Part of a small language model's weights.
Architecture: LayerNorm before each block, rotary positions, no biases in attention or MLP, normalized queries and keys, local attention windows, shifted keys, a norm on each head, a smear gate, learned residual scales, capped logits.
Each number is 128 + 24 x the weight over its row's rms, rounded and kept within 0 to 255. Layers, rows and columns count from 0. Numbers have three digits each. The size before them is the row's rms in percent of the matrix's.

# up: layer 3 MLP up, 768x256, rms 0.06, rows 479-498, columns 64-127
# down: layer 3 MLP down (transposed), 768x256, rms 0.0532, rows 479-498, columns 64-127
up479 100:147125102137139133151124096102162133113149131109159125097131169106170107127075108117151107109130118125094106150138120139093113130144126122143094120118175129123142154142169146110173142149123186
down479 102:079147136119090118085116138146115147116131125122112125155130093185099183142171152117131129121129139147117112110124110106159129136118117116103132141164049079148171139123134112114120128139071094
up480 108:074161124148143171114166109132161107166118106131152116109102095167129156106137122191135087137079174088115087129181075157150098115110126125123149149108138139085101114160102097110122142113156116
down480 117:157125118141129138166122089149164107154120110101128119098158115113126150084164139146145124102074124155105115156097110130171123129122129199140141116131111122103122107127128109144117118128109153
up481 094:117134123107132142108154161132104119141156113116152117138086117142147070155154126169134151115107165118094188126096125138118171152106134112145087120105148101119114155153097097126098138156122136
down481 107:118075136102098129125124157165131101104104149063121132171119129116125127132130126160165130093145160127125129150158110097129144137130094136130111119124127110143104133113092098124100119140070125
up482 062:135129123153193156114127120087135161162137078134182126129095156149161104115064153180166132105129125101151105149119098158113136154158114116140134153143131153099149090124098135170116136146148122
down482 056:079101127131092132158104131143133125122128131114096132171093089129118149159037162140106152112158105119084106158145145107147138137114087119148170136133140102094097117148143119091120167117120140
up483 116:107159132182177110175130145131097132157135137090161140079114136145151153126119110136117142111126143169097152128137136156097134107115139147117106114111112071147110119103166149110117148127143120
down483 119:157074130139114180101111097120122131131113121105128119108094163109124136151084076123147091139138126145109074175105169105093074148120119169140099091129162110201164178090142135181167144152123101
up484 110:113114110142125165144158141114125131148109150138135149130135112127153119126157121092146106160127159112125101107120135163118144184119087147165127081090149124125161137087104134164142156142140175
down484 112:116094178129107122124111144140117116148124182130166123123110109105100123146133101169161136151107109133153124157110114169134126148147128176133104105159137111092076123077113179128116105084119108
up485 109:107111069114132096133141129118163105162089124163139109133090094140180111155138132115149133140134132138106112121103132143113106150092126116146125154128106111110156095163158130114112149123140162
down485 111:125175166157088093141127099120093117110145121139121150150149174128099129086115094100116137135120119120122191108109105097130153135155133122092141105152125123094125158147105121102121123113072140
up486 112:101097111103137120126192134100117089104147139126091140153118129122113143132143140126175166125100112132119135131130105141123128130143138117121144113133134107103128152094118128110076137123121113
down486 111:130131105121084132133107139127084178140136119151097137085161143139079115144137121132131140122087075125088139114094137131125178114126132139091114107138105100120140129158119151142128116084117102
up487 113:107131141135110178105181119139131090149098133103146158118124160112151095114122091145100115107133133118153160129151135130104163174147098129164144091104125099142178075048138144092131112118130125
down487 107:097116168122116129150144122168072119163132127139081134139092178108131138102119123119136128136135090131035147100131121137138169133126145148117145121143125098124150148111087144137123107114039108
up488 116:166123100150126114141119151138153117124129149118120103116168152074180152120124121158121108107109158114165091168122172150131131103146102130148168125138107125153117158101165159128112132181138120
down488 114:107075178144149151113140097141132093109125162071129126154074075156085131127118140134115133113126120133152064173120123164142147101146090146130140143141112148131123121104137111149154137169070084
up489 116:126150129105160122181149119132117175106104127067126107128069121155134126129085104116122117124114127107192111108126112099112120119161133107158106153096128086068128179116157104128165106164125171
down489 114:140110136147120057125134186120114137110147148134140131133133067134104139079122147156147113138108115151090100150074140097174143139114150151160146087128170164144135128156114093135113127139143162
up490 109:171171119116172117154109099142135128123094126161139136124146100123126115134136111116092149119099120151129138155159097147129097108165099140157098129146118134129144130136172109118135132126126115
down490 110:097125161142164098128132120126168096073130118158151138131123185151112135139146159124126135106132122131125133146077147155093148141128137076149099111128139135153137119128120095093173142186103164
up491 114:157137136147138094184133136140166155141151123141096131080101114108167112134123125130087107144137110153146171109163141144158121156090080077161129128074127119138163129088120138125134131105134112
down491 118:141121179156126140177095121129154123155095149127121072151113090157089122136132113092135109175146108189120108145141157107130137123135110125176130124115137138134151163163147126151122098133084152
up492 101:135123117128141114134144090087170169139087128148134138144117104131135136095101195146137134138092128075113134110129141102119130140160118165157119118142095111123161137111100100138122166129123168
down492 111:146095079127112151101107132140156158105113151097136148174092074113118159111145106156160116143160109117146088137118117149120134144169106152114159106126133167094111129111140068137142155144115114
up493 098:122140130113151092101131141115143094114156100154161139119136085105134118134103131114152117145124135151173131201162145165150123131116119127131125123142090147099132103111114160104113129135125132
down493 096:126092118107133124178110166148116113114126139108133112103155140122099117122143139117133144125132093130113114104106133125112100143154086125161111093123118114071138137124121100154093129115158101
up494 117:124134147151122108159154147136123149098124095128155140125142143075141138091097129127139167138112133096089106139112112138120143133132119097092125119130127117140111150119098093146126094121150145
down494 117:127129122138181089154138121133136113133109082152079115086167167119089179094131126141118136152116128124123105089174097113091118114117120157140115117105138145142106134138127112080150115117157147
up495 051:157120090119181155133144109092127084107070118113135146125132130116143108131081121125110079111086156129124104142124087136127130106152099132170125159153136134113145130084148127164092102139139122
down495 035:105120131137143124104151132130142108124164091131160137151100147148086073122102125126152152140144124084078142153123164112118139184104077120127134144120162102076113099143134120145121164139064136
up496 132:142137093206121125116130117125123160122145098135122076119119139100132073104103099131148107151141160086098151096089115106101129133124124091145103126136161103101150104105135113104114100184144119
down496 128:128110104136109148128079125160148111101129101082119136105118132158110135118152101097093146096159116122106155137129151151092114129128147115153135152123156121125143127122107127128124130112147158
up497 087:148141130149129130119112149134140161118133114146100077141125135119180114129128160112129136119080138148162124150099104078135105152122116092106151150129097121117171108137099129161078142116139120
down497 080:149124108133138100123137116106115119160122121175086106111152160117107128156165147145125135096108142136156120137155094150152132156130109153140116144134107133094160142180146133109153131128122099
up498 128:149105091119160119171092161157118124158147156096189098130128118161177065063123123130137147110144095137100160173180093137096119096111119154112141149128139108142129114118152149078125114135133138
down498 122:171098126106102141131089153151079131093148162114143110122142128130133143145153127160108111134131134142142150139144181105147091110115169105125142103119095112186155135106127128096158099195144122